config.yaml
rope_fraction: 1.0
init_std_qkv: 0.0197
init_out_by_depth: true
train_tokens: 245100000
Each number is 500 + 25 x the weight over the matrix's rms, rounded and kept within 0 to 999. Layers, rows and columns count from 0. Numbers have three digits each.

# q: layer 4 attention query, 128x160, rms 0.2, rows 0-115, columns 32-63
# k: layer 4 attention key, 128x160, rms 0.199, rows 0-115, columns 32-63
# v: layer 4 attention value, 128x160, rms 0.205, rows 0-63, columns 32-63
# o: layer 4 attention output (transposed), 128x160, rms 0.176, rows 0-63, columns 32-63
q0:489510522492500485511472487485490531527523485529533481492511521535529478479513497485516529486515
k0:504512492524512490485518473506480496516490474465545527465510486551486496527527502463516532472530
q1:507488501506495512464494484496491473490469476516492493528506484524503494511482510510482498498492
k1:468528510457510490497532494482497496484504464496527499509520482504517516483492497485487479516501
q2:536485518512531563528507515487494460504460510492529487508489494538521479477526509475508509523474
k2:462478493466512525482506470498483523493502471487501512495523477527483507501475520476473483508476
q3:499512481520471502479522465477472501487463506493512491515540518492484498507518491483486515491501
k3:490497520480446491525512514509497515502462490478495517502506479491511483515550498514462506510508
q4:494469440505487515503517498456476528507542508519493530528522506512508540499512491457505453552512
k4:503513489526483499527483511492459517506501484474498469526501507504475459476503491511482509451474
q5:485462490518511489499502477506512494514482491512534502498502476487530507534498495504520524464533
k5:491510500550480483514521512500490524476488495477500517508490498527503475507515512493463484487472
q6:476474492532509501475489489498527495524515460499508491491474524500519557515514531530500498494509
k6:482473468527455505532525500474520465476500545491493492502471484503473456502461489496575487499495
q7:457459475482512494497492483507553486516520498485476476512513515537500506521487472526495546471489
k7:501581522527475498499501525523516501486514513506519510468495552501480454483523505481492461495509
q8:476465514497539492498478525505531523477519516523492451491506523504498493513524527528515512527507
k8:513506503489478537513510485486535555493530526483471522529502480466487517509501499490480465489509
q9:469484493488507489494469501520512503498496519459511479487520486487503483476516504506496468500476
k9:513559514501483532527510510519528475514481468543508487513521496493473525514485507489544539515488
q10:497498454527484477490541484475500516491515480499492520494529477507464461507475507478490454484485
k10:442471455488458506496493494515481443518497489500456534508522515490519503484459479507518528507550
q11:492519472480503487499522523489495495485518477540503494533493541516460498511496483502525505516481
k11:486504496517512522491500550478489491511486512512469474512465503481504544466527524529519505522472
q12:461523493492501462484508474458489461497513491484483509520492507469460526505472495474494486481492
k12:489500526485503509503492474524509491505522499540518482529488530525489445512503452499486505539491
q13:513486495513486459496528531509497472517464548527474506496528514489479486501488450478515486482475
k13:494464501495505506514493492532505539504529506516520531519509462495466499516515520496536521493549
q14:488507498524475497465516498534492530508505490530505518517468512495504463505505510510481546488552
k14:493520519506478511524510481455492479499510544495517503524486491506497519541533470463511496504486
q15:491498474491494465504493480513516489517504515468530434508524478489515476487477481473476541502467
k15:488509504476512484480503500508503510478484516538473487501554499480514528524478506505524492513503
q16:454505512470503473556488473490458522496504503476544484501488496483482537518540514516542494500470
k16:547544490485503477434478491505451540535508507529519510459512510484464508503520489519496514489465
q17:486559473524444479479525505507461497536500472514514513478502519496494474461499517470499501448512
k17:449505503501507486485532469574535473525530498514431483525491478523515498469496446482536544505518
q18:509521540522521489519502490482495511498458504496481484517499514487479493545504499487495471474542
k18:525515527493477505479483521528456489491480529506518503518463493479515499511519496480498535498479
q19:465472476478466527505548537521463533537509500508506512533521505492464524488502486481538522514471
k19:519508483502466525508456553529524517518520462495546458496507494498508545534510497539476518466506
q20:532455501494508495548516498501498493490501471506462496441517523555453485500564477544494452494529
k20:530504477490488484467513484512495520476549491499469500508517460535503461498508494501513496493522
q21:459486491537504516490455533502458476534513450490509528514479535502524506520526582502509497507492
k21:491492490493458499546508483512536502503519511528530507528486487560448496461528464542497498511458
q22:517546513503472489514537517476473482520533511506494500491540494507481553472520515489482470495493
k22:473468439527481516479494510500488467494553533510502485521494519495509450481488469480498492479509
q23:489476477531510469466525531489519473525502540521479538528531549488529520488514479518497514486459
k23:485499491565498543525476453515507520485457468452514520500481516506521531567506501486472474481563
q24:517507511481510484509487534461545475518474547498507508519489496484481471456484524481515505545486
k24:488492520486481464486497479547469493525503525553506507476517498510506491467527509466501533532501
q25:481499488493472506449528520472454500519494479510461532495493564543518423506491468536541509491526
k25:462490493488488472482563499508536518531491505501511459485491455563505491502460480462493533490490
q26:485478524479534492483481493523525517479494459463471496455507510498520506510513504529531484516504
k26:476550508519486514519544510465538510480479519533466538486504473493511470494489509500504526518509
q27:494454477497448514517484511495518492507500482467475529503493503478510466516535563504473523506520
k27:483503471489488515497510514500493474527552513501461519579478474422505465444523497511505476525521
q28:532472489490540489519529498529526467520412503509571530521480468498519514506510473501524503502489
k28:498469460496499501429464478456480492509493568511519527525490518508451507507517448523543472508464
q29:517497504491534490483455460517524515499526523526503442476506461472450484527482504513522522509485
k29:442499480500522493496534545449483504522529470470470448523523484461473526502522498445514437469471
q30:506521533467535508522507497541509510553497511514533462477520489492504548498472479504516504494512
k30:509457458531496532510509510461500487511492487502506521555541531534483470505527461435470471500491
q31:532459478529430504514514503472498507543467524497482520526479536483506488483501503517534520514483
k31:497457480474507486492463539491467468494497472483513484505488482494483425452500520496517504499492
q32:510503519544540515552562477469491541528470473524495548508460534491532524494476463500501482464464
k32:464555519480508476506424514519461505496527440533520496504508501510474485510467495481509542472514
q33:458473523497478525505506489518491513512500490499505496468507517516500494529478512476525491486508
k33:438478499490478500442464449493467480530445493552517507448492521480533505511511514502541506455480
q34:519518470542506492515516488497529515529508530537470461491512512515548483485475491514492494455490
k34:478541481460486549527507506507514459477533504522494532466521517510471507480508503509515496487486
q35:498514516504549485521495506485436476514456511501471489500479474487528458539510467528495495554457
k35:525481534465464482512488562511480523499492492499511488539504480456477508510497565502536465524473
q36:504479501479557518465497526490469482502479547501473524452488472476557477512519494464488454494484
k36:474486520518483489516502525528537514534501500497499487474489503479472479498498499521504457499512
q37:508520480515486543465509471494474499511549464517527505513516512484542518490501476518552489499513
k37:467493510536511524519500510537514513462524522442491451460480507482484454530518539510473498485499
q38:490502583504499497475485531559467501555517537496519477504450472469500472469541520530496491502464
k38:548509511571505495498487503492543513492501470516504506474485545486507496473470516508498513487489
q39:492512480483453500512528456485488519525452513531505450498493505499479487512480473517518490471483
k39:501544538511492497504517504550447519533444511507473555467519520533487445505562518502531540494488
q40:489543508541464499458439498556482534476492474472491475508517504508496485497509522507472499496503
k40:509492507511502504461476458513470485508460505485452503444481497511511463522547512537538505485465
q41:521517543485505542510477552536482503556530476539481587513486495527478527513513503483520494535501
k41:507469506469476503471449471454520519463505515545474491539514493507547507468503518478471517497492
q42:540501481489502504495522506483506484499536494485451459456511488510515517469501498498531537484483
k42:480474498521552474498506504525473495512473466500491459453509482473557533487588540559458495495499
q43:472559481509512488506505479534496471499532498515480557534496496478514484499527534482509539528487
k43:491459543515555488504502469462550527471490491466479493538529485442521517499473518490489492503500
q44:452544474508511478453474481471569471516514548487502536536474492517505484475474483472519518500506
k44:486507536500512485542510478504545497510458514572482560524504524480490520520503512491519460538520
q45:544491524496525468512494518540542451521472462480510508546507488517491499557503449483560503516482
k45:454493498498488526474493506483547487489504508540526580491501499506473500545499532472548527478511
q46:476488545505490502541493521485508468490523452558478509509476512523453472484544485538455528486569
k46:483456519497476522517513488479447476521482501517522529537499455553479523482496460502472572569512
q47:493499519500508514517534528469509512509551490556512529511515491506493480493508493561483482457521
k47:480480469490500511525474493439499477499458526488502561538506530531460516472510467468489484516504
q48:462520461526507473547518497587564470528508522474486533467512514489478524487501473507507534483474
k48:564538545507508540483503491497491481499476533496479479491491511480519475500517521509533525495424
q49:526518505457492493467494526477552521482462473493475512478492511467509503494497486499502488507510
k49:514520503497496507479505506449507493515536464541489500534509523516455475476487498476474493472505
q50:550509506494515534494518497507520492529468552479509513538463441471459548482499484487513482509480
k50:511441482459491482493436494470480530484507502485523552529494541490481380454528525475506484486487
q51:455508502462449468509468507477549484486530452509574511519512465493524462543496534587454437496509
k51:521495560493513439546480498528461469514503545532503567513528509514493489512476502497519539494502
q52:499516542557531487548468478448522511475501462472471537535468452495529459471535554488510562529480
k52:446473568493545485510490480509477541506505468539474504517519522516539502519483485479485499468527
q53:504454475498531524494517491556483513521520530526498529489476543580506495516512482491483489487544
k53:516503472484491540452477454508507502526508482510484444529521468575507475485485517520477499550463
q54:522507498479522489558511543537475493492519499468514515505508464514470495531486460506431455467525
k54:517462415468434505507499505523514499503475513502503503536483462455493504467498437440556538487508
q55:520518494502460510491495489512516481528505479517524490511498490485477511430496503579541502501510
k55:470443472546494460474489499492456464470500528520533509499493489492512494524540486487526476515463
q56:537474510494480534469527521528487488478497522516457490493495481515492468483489508492479516467549
k56:540461501490494506457499443499476478528499436497514472499482446485527524480514465513512478545531
q57:489468526479482486489490504564449477551478476482508510461492507491546466483502522473435523506515
k57:520520479447538472474501531480488528474522489481460470524500524524423496437492476483521491462559
q58:481518491497531489463506491513543536503536502524490499514531478497545481524535531479488480553517
k58:500459533540475473484481547507549498490457488478505493461557516492502516532502510499502481461499
q59:476503508504503489414519482534509513519446507544461437529483487496491524509546517489497488493501
k59:578435463518510467476504523506454558503454504517439445470508512501511510466509497559505485506496
q60:485456488494504487510523544535475508538454498491476459484482545506501461478432510512519529472526
k60:512499492494497533465520512486527476473511496511517541521460429462473512514523498485503541537517
q61:553517499551464501499516483515492424546450470500484482489486537489460510513545515532475530461507
k61:465491461488484559570485510514488470506500537479473484493494477532449484546492482477494540529551
q62:455475517513478471495505504469436526494522526476506486481508498418480499514468479541513521488457
k62:467509546480502492493486478505512505483530533493495485530521506464509497520561540512475503512495
q63:468489542525562508535526514505473479490494474512483467487481504532468445566490462460506488529485
k63:477462484504464486489480479498553486560505516504525468550528511467486510500476498514519512508477
v0:524533513505514496486513490520485489479554517468506541510544525516487505475541483532487504486519
o0:473490505485474509526500487503513508508499523487490502473514491526507468498498520518513536507479
v1:522477513513504489503487507480506499482523476495479479493505515526508484497500534506466463524492
o1:509481490469513505458510509522487480496504513515492498485509512509508504500530492516483515482519
v2:492492512487496504495497469469496507526509518512520459493519492478528491535519510544522439515484
o2:490507479498522497464507486531507509501492502521498477499511509477486514464518509482512490509501
v3:500486514472508482525497446504496501541435514491525549541478455490523472476470501481518488504517
o3:524512512497501492489498508512491512471459502453470444466470515490497510463534463481473505503496
v4:466471478483506472484497465508501487501496497493481462509494457502506512462471488428486521521491
o4:490516485466500506500504467493519478457497526486477487537471474480508461494512534491500521480512
v5:546485502515531503512563511488491510509457542505509512553491506525478487505545490509502499522523
o5:513487514486524519540481481518458539510560469483492472482520514502543540516504516499474528465495
v6:463475526489481513498502515486466520529473501529506550498512488481478545495506514504516508517480
o6:498531477507497516520473470506490519532519496492490496496527472485473486551507493489477521521504
v7:543502425506535478535464456539508507499480487508446474493445485487505516492494514504483494480491
o7:522523503478484517508502518473493484510495546519548517508469530463500486496481452524519518503512
v8:471548510463493520528534492468484508498483529497519547508492496509504489534507535513495477537470
o8:546475470531521511485531495475496508495525495500486476477549498486490529476499481459518481514530
v9:531502505499519519509510474527535504510528476528511484503548503503486523545471499517516532469550
o9:517476461505485496482486541511540479500489511477482509547467486519552491479536517515514484524492
v10:523520503501503488535507490494512515474471498519499549493487450529520453480437476540543505473493
o10:461469533503506497492470527500497479530483507516508496497473511523485513505525495515494474498496
v11:464518503464442503493498446505464493496487527520482518523499451521489539555484496506529576480499
o11:527479477520506504471519537480519479483499507482476498488526470514486499437536500511521499491526
v12:517458487448460488497487514490493534486506478502530516453499484459515514493479538491504480522504
o12:507527493503500465530531513533498492473514522469503478542499503512466486490507435475517483506511
v13:520502472548513530445522510520507496470496488438436501507547485510493537454536474496491475505487
o13:455474520510523487520478502481533484492489486518515497492505516529516467505482550506467526516489
v14:506482518499487493509536500449489551499498487527466488463521480473477486470484503489526447502505
o14:546526492537511523491480476501498467496500475500529492487486503497465487506449502498523558511484
v15:483525439509476510523532524452503507506457534519503460543494445530465498513495503501459462506475
o15:488492503474543466532459459537485539515518461506484536519503516471494460505465494451472522482511
v16:507549494494458503458482501525506474516461499514504463514503478490431504507472479457512557497482
o16:477497495511502499480545493466499465498497488456482455508490469465503492480502516490511467505468
v17:532490520526527489495483508546486473497527547503545474487533495476506503492504485497488488499474
o17:505498496485511482492493463515503479491513503491496503493494505494498467516532504494490457505506
v18:493500493465458524492524515556502482502486520490520483508517518461488471480529500505472492500532
o18:496507530506549471441484491499476527474518510498466503513495461524489509487474540493490520523511
v19:475494493509507561486519495489497519473523492486504537473481457508476452516500481478523542483501
o19:507489524523477459512448502509481497500500494507495472531492501497490499498496517493481495481516
v20:475501467486512498511524494497523486485496539490518496512543509482487520565430464506496504507470
o20:483522511512538495507514473504495513525503539490518510471490503493453499474511500488513471466498
v21:482482481516477447497520448506542515529470488513496549488477488490494485497475448511488532496522
o21:508510494493524540505499536459483478492482509501495487507480471489514521511491519518512499516488
v22:522519483503455478511501547496493535494485486536469545541526507486483495511518435488489485478546
o22:491483473470497514507499522464507504481524497514483519490509445524540507500458500474520489490500
v23:538512501509509520446488493502493530479460493498538519519527520472470477521519492504487523497501
o23:492508458496516470507539513502481472488513514509504507482495462513492518453507514521501468499517
v24:497525505503470504543497459500506500479483494540535508536516510504489472494471478515500495523530
o24:549502480524488522484486526522504507516494514497510517520503519513486550518483495478537517502472
v25:496495486518504495531534515485517505514492481529516492498501505508490532514513495532504516575519
o25:501529508501453485465535503480453505504499513513480467489476476484490504507460492503473461499483
v26:540544506448494530508515528541527458498514495476498490495453504465485474470478532517499545461495
o26:505468507512505480508480505509481507499515523532472515527502515490495492512550488515482497535519
v27:533460512512473491502502514511526490514509567512503505500451550494515537495478521503505496501476
o27:504529509504480489493486508493499507505511503473488503523493494460489530509484477513483506507500
v28:496528546496507485521471518526495498509457502493498520468497512547492499542510549504522523505538
o28:501532489490485488456522504529479520490518500489534508544519499507531541500531471499524476494519
v29:592520502548505524492487509559487529504496526517487476506467499494477519498515461523500543503515
o29:465505517494488523529447453517469471519552526525526517493517497511520493516478523472527476491489
v30:444479498515477491466547522527493484456507513517521508502499495501480470518473492531518538494484
o30:499506509485515519516499503495445507507491533542451496512530481539524484492505448486500493506495
v31:527492485488493529507506498542474520529495476528484482536470487485467572513520488537492515526494
o31:535488487516502474540512476479515461512499528463527529489501519507474510506503493461520520511480
v32:488465526500522546501451474511523499494484493486503513547455456478506467488499523508480532478516
o32:508502485508504488529516491516472492521479545509498482486482532519495514451528476507494505481488
v33:525503518506473488502484510489528499463515491494466490501464510551507484482501444495476476461479
o33:473504556509494503528467501471488497493487502500534509508482485497527519504472520534535506525535
v34:476508497528549487466493448507475555514514504498494536540515478489506499495523545498475495481509
o34:483468465505536520496482485501547464476452478500526507465510477487510459503514491509487488471500
v35:512510462511530485489539502489472526458523521503506470471471503531527528508545502469503515469491
o35:516496491519488546508480505510490471478482505524503503531485472492497454480522496497497482489532
v36:510523500513518492504506492497495490509485560547541529511486533517519523577500454510475494507495
o36:461482462494509496501514498565498533565489491522472511490538488505530473523556513481464466476483
v37:434494500500498476468520492511470536496459490491476497506512502533496497514502514511508462469513
o37:457492550515493495516462491491469508466526508499509498502499483526503506521498518516453541520523
v38:506451473496521512504510467519525500539516485526478461496496500525512532494517478516497516503514
o38:502520498496500506522539515453481515533481516464533510519476497484531538474454522507524499521492
v39:505545480568553490516487529474495493496494528496521501534498493519492537489476427449505454548571
o39:486506530486485503544551525517468535509527485476512492478490474499535523504476542535477491539496
v40:492508513536510495487474499474489501490523503473527538490472490491506503502511507465565456528513
o40:503508503482506440497518504496489462476486537447477439490477504468503501502487501501487528478483
v41:549480526555523526521452459493505513505518491515525467469519455480533500541447520516497522516539
o41:522511458479496480492505521520495486477450510490485517520484514482503505475495498468533479462472
v42:490520431502494510487547486467463536420477505436451509494514476526504529509494514512515472513460
o42:497479496522533523509478473500528473496500508527505502496511535482502471515473471491443550471511
v43:512516509513501516562522504512464527523511516507459498532521490519569499492505484505534491512498
o43:467489486499499518493472508491502508518481498518493507495505487466478511496468532485465503488472
v44:498485513523510491479465533496532483510530472490472499502506496516490511521485495543471492506493
o44:500504459502496485501484500529500518502484500502484484540536515478541505512488517516484506469486
v45:475472483489567519541477483523526519508544524511503470498476513479508489530463500541491480502516
o45:504516472506500537519539509530500510517497544480515532525474520552489517479534500483498473457467
v46:467528509452495516545448494522525498484499521488439506495505507461558552524484527503494490518480
o46:509505477513526480481509501511500474502469540509529518542529559507487485487497470533515491512494
v47:468520554505492456491516528490500522498435551478484525525500516479536533484524478471484489510466
o47:524475454516537496478502523455496536489503477478467480471493518502474486491516507489442499514494
v48:490505490487499520489549467484465481491512502526536503464478476477497524470487474528469460551456
o48:507515503520527505538531516504504538488493510464498521523518504496493534512443501467491496526481
v49:476522513495507526525517491455523514494481524481516545513478504522481494474502491491543488503518
o49:533537523531458508514492508493485490517518473503501476475496532471496543540465495480510510505481
v50:516526459483541521466514502471449500507480539479462493468485519506488490539504516503526458482467
o50:483523472478538504517511488515528524529474504510527516506512477500464542489499490531473534515522
v51:508491476561482478523511514483494497498480496516478480492510496495494449518563518502560493499499
o51:522469487468527515471491503516466499526506510479520481527498474466541494517511517455455503479542
v52:516517481534495494478510465501521502488549533510454500481540471477478544539500524518504565485511
o52:487487497461507503525485525517532523492478535495484527491499483520533463463517512525471481508481
v53:478484446480487512476483483456505513495495493503508451504533481496502535503502503473481522496491
o53:490494470510543473525464459509546487502515507519512494472487491469505464507501494472477488499509
v54:511509518506486487503464499471512497508495500533512481537502484498563515507499483490490452512526
o54:514479451477508499505491514533489468471514494484497517472501504486522477501541514500474495507504
v55:504530496510493525515487493471506489467512532471470512490487490492485481514504484542462517482547
o55:507481520485510497525505515512522514509539490527494486507514511522519505462485534532497502514472
v56:483508524493489471532504505591516508452472454478520508478513487504496547493482458510479535482475
o56:523467502490485505485499520491507477477499542484528518508505529506498518531509508489504470486499
v57:477501479484512488493454507492528485511515501526507484500484521518517446509496484437520497517471
o57:499510495498538433496472500505464491467517510500484490538498497507496516506546532500504520471507
v58:481512514503521450526500520456512450505505453519503497484495477508466506488461470500527449496495
o58:492493533498476537521460507512516518521498450506549471513506482426497524515512500472504496458514
v59:519495492484506516484458516475475506511502529514512506540517483488484517481497521493516496510496
o59:475489512491511477497517496490496501439543517490495505500505495528506488505515499487522528513513
v60:507514475529525492504497542529512489481503529506495474496487564475495511476490476493538512509470
o60:483488517472465519504499473494484491512512521525481496517513466482514502535509478494510500476480
v61:484502440504473498539440492522499470529455525522520531501505494506481467541465501500525534503537
o61:512499510484509511457462510543483485474489490481498509486498507522517503518541503453469515476482
v62:496471490543495527517518527504513523512492486503509509507522509539495531512521566510475486512548
o62:533523515499521509481513523495482517493500488478472475504521511524527525474490504517468494497500
v63:510457485534544473521497513501470476514510476497513496498534490530542514518461477465497432529505
o63:511518472469454510478525521538506492543517518525531484511518522498499507508490500543451474507493
q64:501500539564481516512503454495497466490448514484523511493498522492464473466421523507482516470489
k64:453507505494513518507533512508552535479538525515505507499528510526491477509515505452497508505533
q65:484512477484474517476528535490514519504521502515502550503500505508520497481470509522501455513479
k65:509511527508547468511520517477510533538508475482482484523476526483523462499516554481495506436445
q66:513566499503433486505495488484495506533532528468488485529534493490496494459497516465476504469512
k66:527438508464495449484474512478488490509516500490543508541501487468484447538472491494471483519514
q67:461508518478524489491509491536466534514501531530486513537462546483516505538463531522489495490522
k67:517489563488476476525472468506516409524459496454528488502528450497556528503549541499465529488509
q68:489453528509504549510452510492505499504471509512550485521532454496490482513497535510524504495535
k68:509496510491507502530514455509513486490500473471510516481479526525509495541527489477478520460468
q69:542526504519475530505529501462498517507546485494482422505527512529497488462486538501480498510530
k69:515488538494510504491504546526483478467532498531485453483510522489489502493532514490519509518487
q70:534519517498494458450518530519481508533520503553465541523533524498506534531512512508505510477550
k70:492551512516500470499451490475462561534563480511468419508510500476479483487471525494480472543514
q71:530450493466510514550521469481482480524505508566497486573500523532518519490496457549567478483506
k71:450535522506473468484473506484506492531547504549514478542495476517511461452463515516520545502515
q72:482482496462525515494532478543504535517502526595486521532500520519486521520544501498557455474531
k72:510498503524503556477464526489492514559511517526533501521478531526504464480503476511500542496493
q73:498473510509506475517477483416520542481466478465518498469489425446474428522493555505475492555491
k73:472504492482529530517503510521574473495543475498476516477508487549504490479525502440486521516503
q74:483491472524542492507477477526469467487501559529518495478490492497496519502463498520524502501489
k74:523530526508534484495517481482496516532498551505498466433471515541533488514470498503472512497500
q75:470500484509518511508489536448519476500524510458494518474496460507467456511442552515511464489502
k75:502452528473478497514475459495529453514523520528490533480512508513493475513513461441525473462499
q76:513485480475531481510526479525458507490492497495473481502526445523463498497504499440494533520515
k76:531449490510466486476512452505516459488531515498497522537491513488475480544506471534471503581492
q77:429488460480475480471470496522508445474566454529512506511512506497517472515518519465473501526487
k77:463526514529542514500569477500501522479544524490477475475477521498501486494497472526503503546478
q78:484462489453499488512512524482512483494526456484519458518506477491490473479496529506490474497519
k78:528486492489502517495505514551529519500488509556505448494498515489455540513501464495488499463486
q79:479493531531523482494521536513519510514553467520518495489464513503498512511526495536470492490488
k79:532464475468522487502513496502481476485459493472486502509518481449473507504523526457520472516531
q80:456511503522457533511477496457484482550511515511487491494545524507466533461504524482480472501477
k80:506454509473517492530485501514481504495498462507534504491483479499500467534471485520551499460537
q81:516487490551548474480492508479462464480533463482502495500491505506505551505504482512524497508524
k81:476535484494519477468498490582490488522497480513521443552489482520526498491530471493487527494516
q82:477499499539494506484490460491484484527509525520496540469530501501501514481517489508536549458468
k82:482521540504490489507444515501503455537485462505480517514483522507505500470500541534494501520515
q83:537477469466460508448557498490471505511492518499489520493465485490499490552507489509431502500495
k83:485495511521474491495447475506495535485496516507499485497463516455511467511467502477491541508485
q84:449497530532505528462502512520446511536503519529482506517478463519512499536544505458527523447499
k84:491512474512527461519477498506498501486540499517526487480474486514499457447485507498515516483564
q85:547481564477532504496497517520464495539490486551531497506526495493534533479518510465506514488496
k85:484494516515473498488497528512471557478501493488486481548493491496466495518464492529512499487473
q86:523491494490506519510492486531490466505492493490462439486484483502503508509559469482494493480520
k86:525460462491497487492601505479510488541549496534507502499491487503471515479491510538532501505517
q87:503495511488492498490469508529476465478461524465482504455507487502531473466543491481534498487522
k87:482489495481456474583468497515507501443527475542507484541460515509495502492486501508519531488518
q88:488541497489524472539491470486530510527550513519440509497536509456503515459519503485476505475482
k88:508507507544483505516486484494484515480494498481511540500503537482485514524514484471505466476465
q89:496560473495482498483526519510513549497527511515447508509519498507461497521446507505514557451548
k89:513531517500492523487514510493533491501501498493499531513552542498492478503481452434562535468467
q90:515482480511484482442500479496483468523502474515502494495476495486491505485507525486480558508505
k90:481522496516519473447478512489519523439490486482467491521488467507536502510512493494505477512525
q91:556437515504492496467486476461534488498503526474471496508482506497478468478543439476492529541516
k91:535529505495478463538518524517523501478499436483539506481503474452484489494490533526471507503481
q92:482459510527523523507499518525503501479482463465474553469462494518511521498541563508472519504429
k92:538519506536530460509525524500496488462487499505511497494470494479468489498491502513530505476518
q93:494490469478453507484491526496533483519494551515501544494498515498499460498485505507490507509549
k93:552531526513503528478495523495510557469464460480499509509538483519480502514483505492447498472509
q94:499553488449507515563500483487511517508499501465519549527479516476477476464517509521512509520507
k94:515508511535508496497527485525490520510464509489541501529503480557488503510538500509479476523460
q95:509532528479448465465502483543518493479531500467483503577467535500484496499476559513485492498501
k95:481516498454489557519507470506493477516490491459475526528504512473515453494530467514487503474470
q96:485491475475490470526503515512497476504493539495504488474498510469521509483503503509484487503454
k96:537462465513508485485492502542512499493520532509537505493506493477492506486513490473480536444503
q97:503491482510527524514444514529502502518479549544517471457492514482504520505530516493503498528500
k97:502506518514472481507501478476493528509480534474517495495516503492463506522469517490482505490507
q98:506518464520517476484464505502491533508458515476460562526435527529494505491532502429569551485550
k98:539532537506506476491508523518473516522535507439518460540470483466496467467504493539498472503502
q99:515493490535457524521502487485459482496548514511518507496500490492486507506513452487523489519519
k99:475434549495504485471518462520523510469483466478512479502527518486547488442480538516541512472512
q100:564470522535534517491505438475523401509477511492479511538520500502527521496510522502513485536490
k100:551471526527510506495508513475511539527527473531537508509516500473522519542551494518525513497506
q101:515478536522547501483503508504522532493482526491455485562504526533474482489482475468458482500506
k101:518495530485493495486522493500505462477483503527467488492524552524498525496499495489521457486513
q102:485537502503492502485525458500472517478468534500474493530514482461484497492530488486528501484511
k102:503515494494484458521488492549509518497504523511490534523448477519533450438542528461497490502499
q103:495485523561489503495459440521481532549501514511467492500490483531453497493503467479500506500511
k103:560492494510504480505507437493506487526463535461503531517550464498525512502496496524483508467493
q104:514529508491474484523500497484501494481515515504527494551509459454501526529504468538485519462515
k104:530509431489520500481503473501492550500463457485504474517528547504519493496514486484487481540514
q105:478462498518484446500484486504523497479482471537509485503511491452501473509459485541490512468513
k105:498488509456495488464463511499489500509540447480477445491532533504483521519522479461517477519514
q106:509465494514489487477477520475500512504543498512526522524519534528497514504513531530521502508524
k106:512512510483536505512505528472508475446496470492534513482481512486536470490469469487510457476467
q107:558467465469503507488496487507535467547516513476456493506498543511494497473501511506522512513492
k107:462494496480483525515499513511475502501485501488508538509562526492450491527462499520518474516503
q108:526460470542486511494491499487438502472502513451522527536494514494513512484499518453494497475510
k108:487511478484513506474489512521458455514496508537514498475517505466528470548518489533498499495476
q109:514503525481517461486497511529484470467516518502508507485504491462487498506540543509513476450469
k109:477475532513545540489485503528477551486520483508498487493522533510510497520509523488492510515493
q110:521478495524490497488465486533558478501541481494465549466488496494514485493529511493545508519531
k110:529474512510479539529466491527500518500499499478544507454492485498520498499521537498496491503478
q111:487505492525492485543493490484476530472441504509504509518512514505513479500511521478459500507520
k111:493551490486523480479470514513474522507466485486488489498465519459499486470520458540503502545539
q112:504506511486487472499541495510442482498434562501467516510494459505548538485517505512515528556484
k112:515507481501492476487463513506528485492446491514532548514506515495513449513522476519472511530487
q113:468526529481495496548488514517498496502515490556517521548527553497458504472465442504530536501468
k113:475530477519518462491500506501501515551503513525501519486546466539488492469508473474530496494496
q114:511484509485530483519513487516561495488456497492514508477535493535462536509502507528495520514503
k114:470501515520488500509522500532548492480488498480475499497463451487477483509535498509492505486488
q115:506501511498475486477550536499483484497467520491505463492507480455437535459496480496514504531484
k115:524466509473517512500486477506480501516510518547497542490459502471497473476528486500514557466505